Weights of a small transformer language model.
Size: width 256, MLP 512 GeGLU, vocabulary 3162, 11.3M parameters.
Architecture: RMSNorm before and after each block, rotary positions, no biases in attention or MLP, tied embeddings, capped logits.
Each number is 500 + 50 x the weight over the matrix's rms, rounded and kept within 0 to 999. Layers, rows and columns count from 0. Numbers have three digits each.

# layer 13 attention value, 256x256, rms 0.104, rows 128-177, columns 0-63
436516505480538469414484422507526532518553516423584424523558459488461511509483501508483515543504472531487555461538520450465462476504486473485524566515503471492473478496476500571584528515521538
486513518472408540478509524525488527409444466495544491471501524526546495584508500540509484469515518504458447562517513477576447457461546477443536425465542485449491559516471510495533518484474479
515460495478519485597505505504456504471488497521520456450480501446476482457523527509502532567446552498570450516434524567513478462564514482548469463505504478520445562517435521471464484494505560
429464539467507464544501460504486607440475464489522493552506523521524475497466483487499459490464471507510452547461524492474455548506539457491511533544496527515532483515520525522568526469512524
499500466504472433507582496545485498510429523513513533545391541429471464414507545517483620486489499458431433429556522490448531475497509484569416563460465412579549571557451464513504485566529486
507452507485520456553466479545496481468507493537596455544496544531426375473474557472481408478512472554574477472531562554525560442502526503518436501528509569524492554530472507495472495549533523
539532408514477520532541511447518452494555489448481544554451584520566488496565448479490474552532465520441496442495481498452459517477510444461515445474449495486514429465559433519494503605529507
524413473528478494537516527489438473479499510533457521467501473539461462482501543550469519489449445442524500504512528545511498471498464460503478469468480553523483468478537388530457517509462545
448556492521473562560443535509502489558576499465507486466500508525480510532491493469556503483517534486470467533555518467491506484459570494561544490462510455445471444550504489532512539491530557
496511523509482567559429474519466519492505553518522529495543509448557538540439447519400517490544535534516573422503419496540483464453511518502479502545499522420425504522624562530462438466458537
483545513512481494557495541490448519481517462493541491618524519470507452530512494495467548551496551530510434506503493468514464502473481540530519499511539561469584500514431556459539509435533551
497476438461497547548525486499445457477509465577503483480465542477499542471495467470518518558442496484519525502421457498510499481437524468529495453500461511498522479535486481406457557498550476
565527536476488516426473493516450487509540515536479474560501518454505481470453525552545492441497522467492463463491605456499530471551440465530488491518475441487479532457420503516535580494501463
507532498482490480470539497620437530500505525535497499467527460465437428508346502486508489480478557490473446554446493557549519453592517501517436502506552526540493547486481519458510503549475565
378439516485540570477514546462509521567449396530558554571501531487526487464511471519459472478474432513506475484525480478471540448474505517547483484454505487489532464412493496511486517472515567
529566469481597494539475478464456523452534477523513509439401472496536536568445576531541517573497455451524555439505401498451496496484478508431485528483457509544475492522429465511523419523461492
540394513484467558540542419441443480460509556498481411546458538553574495463499471525542573495494430537519463526453515443513489513454505487471527529482505505449549472527441481438550417534516534
602477494492459460460493467486516525496498518537464439546570559498434485555432585491443536483498489548545480485469480488489544511481580499480443482530501522506509503543461457497459547488499455
430566508521491448475483466491552493490497483481506522439451530467519476498543414518494570532472477560501507505476469489505506487455504537462460514545475523447509502464552524505512486485511434
439521503522511460577578562482488472429438545552473541465510540417461435440488546499562440446468484512547500471505589528479459576464478481551495491510489421514568532484492475398457547441508489
483558435505523527513503522397554476462512463524472453495503517512488548502535546462543423491520475474504530481535520498528515556526490485560479546553478524486545478493561534554462481553448471
480475495439437523539455471483514503494572534528481516517435493504455557531500524564525480522484523470442461512492503489486464505494429497525497550428516521526471537501466569440437496515604462
477472513447461491506471471496457473504506552530496542544508496485541487499512478493480492541475533531478509569436523506523487383522522508467494475543490519479518509436539469474532517469448514
537584479542465534406506522458482515565565494447489475515474432526410533496543408515466493489541494517542481518492468508486551509440557461573491554509498489502496524518522445462467405545421465
529442540521504499489483433511512464518507444461467471494483524518504491462450464569469583484543557530494471489459530537543429544478483505435566475502500519494463542506492401511509531540536538
476520451548503484536449516533434510494479506425481444470479460502495525521492471443464517490475542542454475450474442499530492535548516515477487531440497540489504491519578530583472499508486503
489489523442465538514501497560512530493455513587508527579569488469518465543514568470491482518437419513491454505494506491489532522437527497479480433533545402466449525520549445504438491497472465
503449506516509474500457548525490499522478475433565486457494516520509534521541593562487519462550473491500560514498501449475481414594464513572549468409541509567546498519530458539425517481510502
476510486532460509568482565554410431464450481570434515518423465477422484458485482503480520458487467444578434498484457523469604519510463507583491547469495464455491555425418461458557513545488535
495532521469517468456407475589453491464490578574521559472517505484432472535427592492507497474483530519517495493484504520548422430433496558519513471543517485472509557474472405505471566472498499
490497527503450474543547430466454444474403533535537478511434529486572471452456537406559468492476514530574466576454539472482474492511525554454441439562522555519429526460434471398509488534473472
443496457458480512524580499531519473577508562458552546558540517539569492421492412475570487470527541500541448459471512525522561473483526572558536553471487490468453492441482519495469451483490535
520519475473498526543536502482524501470474540480552473504523539493506451551437453541497465500482526503547513483533432519483479485523470523529532417458502469488487532439556479447477593508439409
472488504496529505601552517503529490545556487501517462464518486493461446471458478465454529513489483441496473499509526504498469517540482533622520375495506482564408432474461514466502467490503429
530541535542512456469460495467490494559546539564496539475498528487556537534489512499443503473518487561516522530508505466591445515504442479493477408474487482421506486480562492583529496491528547
447465516463465478466535513435459534490468508490544490487494534462552449515504549460441523560520561471517469521476514517483518531506493528478489534526473540477530532598407532529517470515478485
537557537517432492450504557431487532550448535436585517517533495482553533600533482565469534501489513551521555462504488503541520408388383493484512479452548530454469520554494496490551479539555506
505550396497503528467443502463511534538511475474462461492502501568408562483460514500477468563519452531537507514538414441509489488426471485493501518511485572518519493442573461520482402479461512
494472507469498454459492440450437510516475497560544498520484514503391474509443483523471499529488538559513444513538546551490481502514479441536500573556474468447529457440552506476477482511443508
505548476496563497495461447544472470577534532485453452592521506514506566421546507471490502477509556515488439471487544502556603465449512515506482540485542432482505475536535470442512509421550477
481529499520533479458428407494504457520510521502603476507499488533490515495573469515537550529522512517423510502540511445510485537578476506475488476580460532504568472488565513531462482552511489
440546499453545512480485418535444476517469436474504571534436528498525506554430535500421510488518494459504459492514579450463511451502482479432469451456514501537491491472504562583555552546537501
540528521426593488556465579508443536454429513572525456451507512508482579509476434495483523524486448476564528491557418546524543483519505514553485464549531508448540529478461588497483482522505476
396494432505505457452534472499476531409517509482583487492503570473558507515467542476506481531525518547515522471526520472505478500493485480574423492476450480467511509533465563488536474486453421
577508580477477503518514499548527502523545481551451557479465466471410466507505549600470497483505495435500486507522514500561469490483487502484475463531502486496519538475544453493528515503600534
510502489458482542490459466503527439447467513537514454491504463528500508524568503462503493495478484469512496472538502489483521487453589538436522452509498515486508570409478431426497494482539528
503412497481557546523537457529522545539478501487483510475476466540445474550468475420457550432461527506520565500486462476531485475491497463562538493439472496525533535465464485492516541505517532
477549521476501526410496463522516433406519486441571471527520494511541493455501508538452517509512536493473508453485551504570477468486505481482489585460485492469478444428521439509505537445511457
518453599417552499471444524532476492450479452464558511476518487475538463471451459477521497507457463517518449448500478428463484464440455505511488489489485490495558490457505513479519475529433462
507540512504456525508492549444547518511537491492579500489502549481531562519500520520484469494533498552487529450548455450546471514476511524462511522526487485419480458475504523520538467494510515
# layer 13 attention output (transposed), 256x256, rms 0.104, rows 128-177, columns 0-63
477404463511487508607537530527509424503488418552524559449439528504418545399448514497471520525526535525450495488542478566474458467523492406533558438528402542529515539470471508449525479537560441
547545463567521483571448462434601498526552509568415530461523407553431456458427474549505500506461507499593560420500418529557570469507549529540411494601554436585443486530511515532452414474527467
465612494546448498475531538544500450390425504440478473503475444374531524530534492445441466497492464496512472499523497387485447496449420544502455470488571452487525265516589472455537488597476461
631506484348588441515494596569460448538459463398515503490467529522512482480502417491457536553435468522413544430525541544509504470484504509537471511478522472495474520557516526432464460518574519
502525483561529511416460529550435575492507574406553480478578407433543441551532525493522366530637482397543526550532466509508509492499488537525507530491502491486508347377513618492590573431541590
491508605515451375493502532467562508523485520449517454532549514467562461443541501500520566580547594499408490478457491491486462534562496521580550466479599503454481424454598480395559513461444454
533438522532548431460471501594456522493487576557459562566449459470472487549492506500411557536542486447473486518563517519507520539486485588535491566526469621479458658496486564544476493405587512
598473515532509557476487426592461522464562486532461423556519571511474573544439556534518485475569499522516440438509478445556528515529519460465516514493534539420465446501461559445396524495515585
541432538402445502473547428457512522473498523556479518494494487513530470417504516578482553444547548470482529449497563543550521447522454501423430565507456497584556478395448486552380550467480475
522528548539425516477595536495526522508507488413535468518438454590436463522587500421441526496460418613491421575500537532473531498478492514531467461409602526451458614474475434555509518485466509
598535548496453600502520465546549563542568544468519497486432576509459471518503564468448415451508478472552513521439581507505504496590496412529518566500583407436433480527530407493472486506474509
474547553559490458516392422538525480470531485378514596505476478453431507528516420474522446554547514539492537448583496549572552478479417500553574577419497518488527413533512503523461607547448535
518477456541483524492547533548527513500524490498493511377479504439512533523495531414515531534513522453449563490531548511539411511522587519499463494515531521540500411449491493542481439449541494
536457470537494466534477506520532515534480553534452521573384559529623521445567579525528445511495474488459532576556481536463449518459477522555489457521519459467523295586526590508542524483541489
539554516501557491498509456481460422466542580431483578497517494502446494553425533450460567483522533455504504501414515497489457534528522454537493489542554541492455431581416504431522475498516491
502432547435459563498494456565414483539502475471425515489502490439457500546584450504430468474466576546572424589542580438556493554472436426556519509572544451439510565516468552425472558465497533
480584530482478451531542474560567588501468476475538600441526446411486546500526566468432389517518467536447472492628478487416500492516514570484505462571449528544505547568476501577495561432512455
481498527492495502504482493539452468534461440499624513479497468490524493478507512392517522501440540531367568526519491547480530456545499526500508531490556489517427520387546495546522505430511530
548469542501511517580536452487528499496516452387486575441520480561526504466493472489505508477502421553503439505488482546530543563457445411504545474416486432589530569532531483423549465546426500
565484446490522465451503442549469522562522534531481511479518510459481441477472520525496547538486496490496507575554512531391520502511464470431461522553538496501409293482458544500519497489597495
486630468536501514487510461469496481489436496457541496603420461512547501500492486527479582559552602483485476495449448506469495525455483571483543504521541490450530547466510402439540421544585504
520472511507511448444400558502515546492513525466548495565590524514471521422460524480504504538528532535530509472478555541495574532547611531524551440537615562405517567510555556508567549487437509
488517593515558497550616545584603464492575579505506512408492495505546443448465515503510458514545502510505570495557501481522467517438542515606480483500539456429536533607490511507453471591558481
572492505521529512619489505516535547489461397513454513553504588468498424517470582454526558484510430569476498501524549431469493487543469571461387413521516485487515571453563557561475500449551569
458542523447511434539503475582507539454514483581422496449507545492545508551508493480448452552518474523507432483590516520478588420512471447566417438521475482512575483551491489479524407419485539
520471526480544528567544485548509460491481455515522541559481513470498436440596508483535523544580414433521588535657464459451502468476509443502510551574487465463494525547399448532516459540457499
482501518535439516482527478537403520523540508388609519372475479545477489532457526478523475532605589547511463472470554514463470415485524480564522532560471591515483465581480471451548497461442509
524502431478529497447486416414549470535512557663491493497515454463497571505572472457588453455444564465542453496456532567522507527444496560476495500530507460535506632508551596461518458531601470
517426542510539549432487562473508481445552471511495572515531501499472479465517435484518438514535518504511562471522470451545503510489586541485454453545465427622436246500520558521449471502514441
542542545559616499554537446555581527523516512408491462611475518427429398485561515539509540572485444598448545561586516520516573498491549413480490510492551545533459436470439548415515451532553491
439513480509465545481466501560539537536492465456501541578580470419508501554436476518435514519514481503498495463460424504502462492484478447503594512450490401534504420607544514557508445522536524
488534537547524498412498535479517589450521480480531510439485521480541459511495441531457565493503451486482535543512542465432468554523503448526383509490490410599475624576559448575513582539561434
507453499531533420444472544389405523542490423498404564539531493560388478421520515487506484474496518490459504475448463586528483468454463467377447554461575536463444579459426467546557487389497460
487585463559498463448437576488553552467559509501508528471505470472522538496503573540557515516426500471503475525560461512560410480441467541429425554492493451453591584499534471544401587537514583
431390518504454509464500474561512492545539490491612443492451520600521441502493530570513542492451495467528590472484546588557551536475460506507457575482469474536506478497500483460572524529560472
506461509499497507526460569467598537576431468549447480447444504394440540488506425499492332427565444525529441534455523433513476550520491505469483461518547506500515337446571529554585457508513501
526446562421470477568559379426547465547624541585494532525463502544440438569546536461483557547595520505502492597436516467490484512508589533504547464489465496545460470457501519587485553420456463
494389479511579441465544496573472373468474515468432476544456576485518496481517554485529495509467595398531412489515500530565498491444545554464525498537403458434461608537600532439546548416438512
542440445465469504492563524558596419498482510432548432550482495428518434452471473457494442478522565397575586504574509479487570450450525463492398449455548532536482502501450479491574504415584539
458362554586433489451466497500501506502502486571563588479630455523457444561509474489385590515440406546517564444509564540413498453490579508487505441427387524517503559449541555420566482523558491
587471470408444488526513566433517560424395563439495467495510504492537487479477495477496463525470496457583489467542504549554504449487539454467553543474459442456487618509494430512615584404460527
603392525520500420573530519467496521456502593523535508509510477531504516456557442530476564517537548534495571489415445501482575523523599406540563566541425455477560451582517501487508457447461472
558501530547461541459550443529522393460499481466459464515513495489452452438501514505482422463610527517437497419448569545532518494483546544497438524454440477505368497443523477437494505493446532
497521515509487518510576535606481488523413466607487531526494419456511421539570487495475563518525508457544488479481532504486506581514446508498551513488636567538515455473522457495441481500502518
487698533458502569532498564415510546494526506437485470506493556380618552483439530455564520500529555579481512429434575579502477548437554523525454477504478496526510412422456548512481508484356537
540523485595465487496519540499513566385534401496522545555506505468471458518481508503460441543548471495477489524501471535551487494483563406527509506451443422571423402516510506510531434523468517
543499510544527413514493513516536548527507505510568468473503509547544509476513563582579460572497441502586399485447523534440520474494532455457521537447568557496474442447472617513521535465439467
464478522515486431537496577560436524539496484541476552456454559486531509558470516480529469450505454516430559532505424558439547545501543539469516523461481475597533501494446437481474457505591591
498504376622381580516567477637452440501466517456473476580453524503449530565584552496475509434510555474535584512548566587527461489552537485464488558511486507471478402504494510523426432469487547
530471566474471457530415472523434515449492446517532505569486499534437474568436497493534525463445591468527510476436451469480596493600533452477482470521559480621469650453487435552516490533516517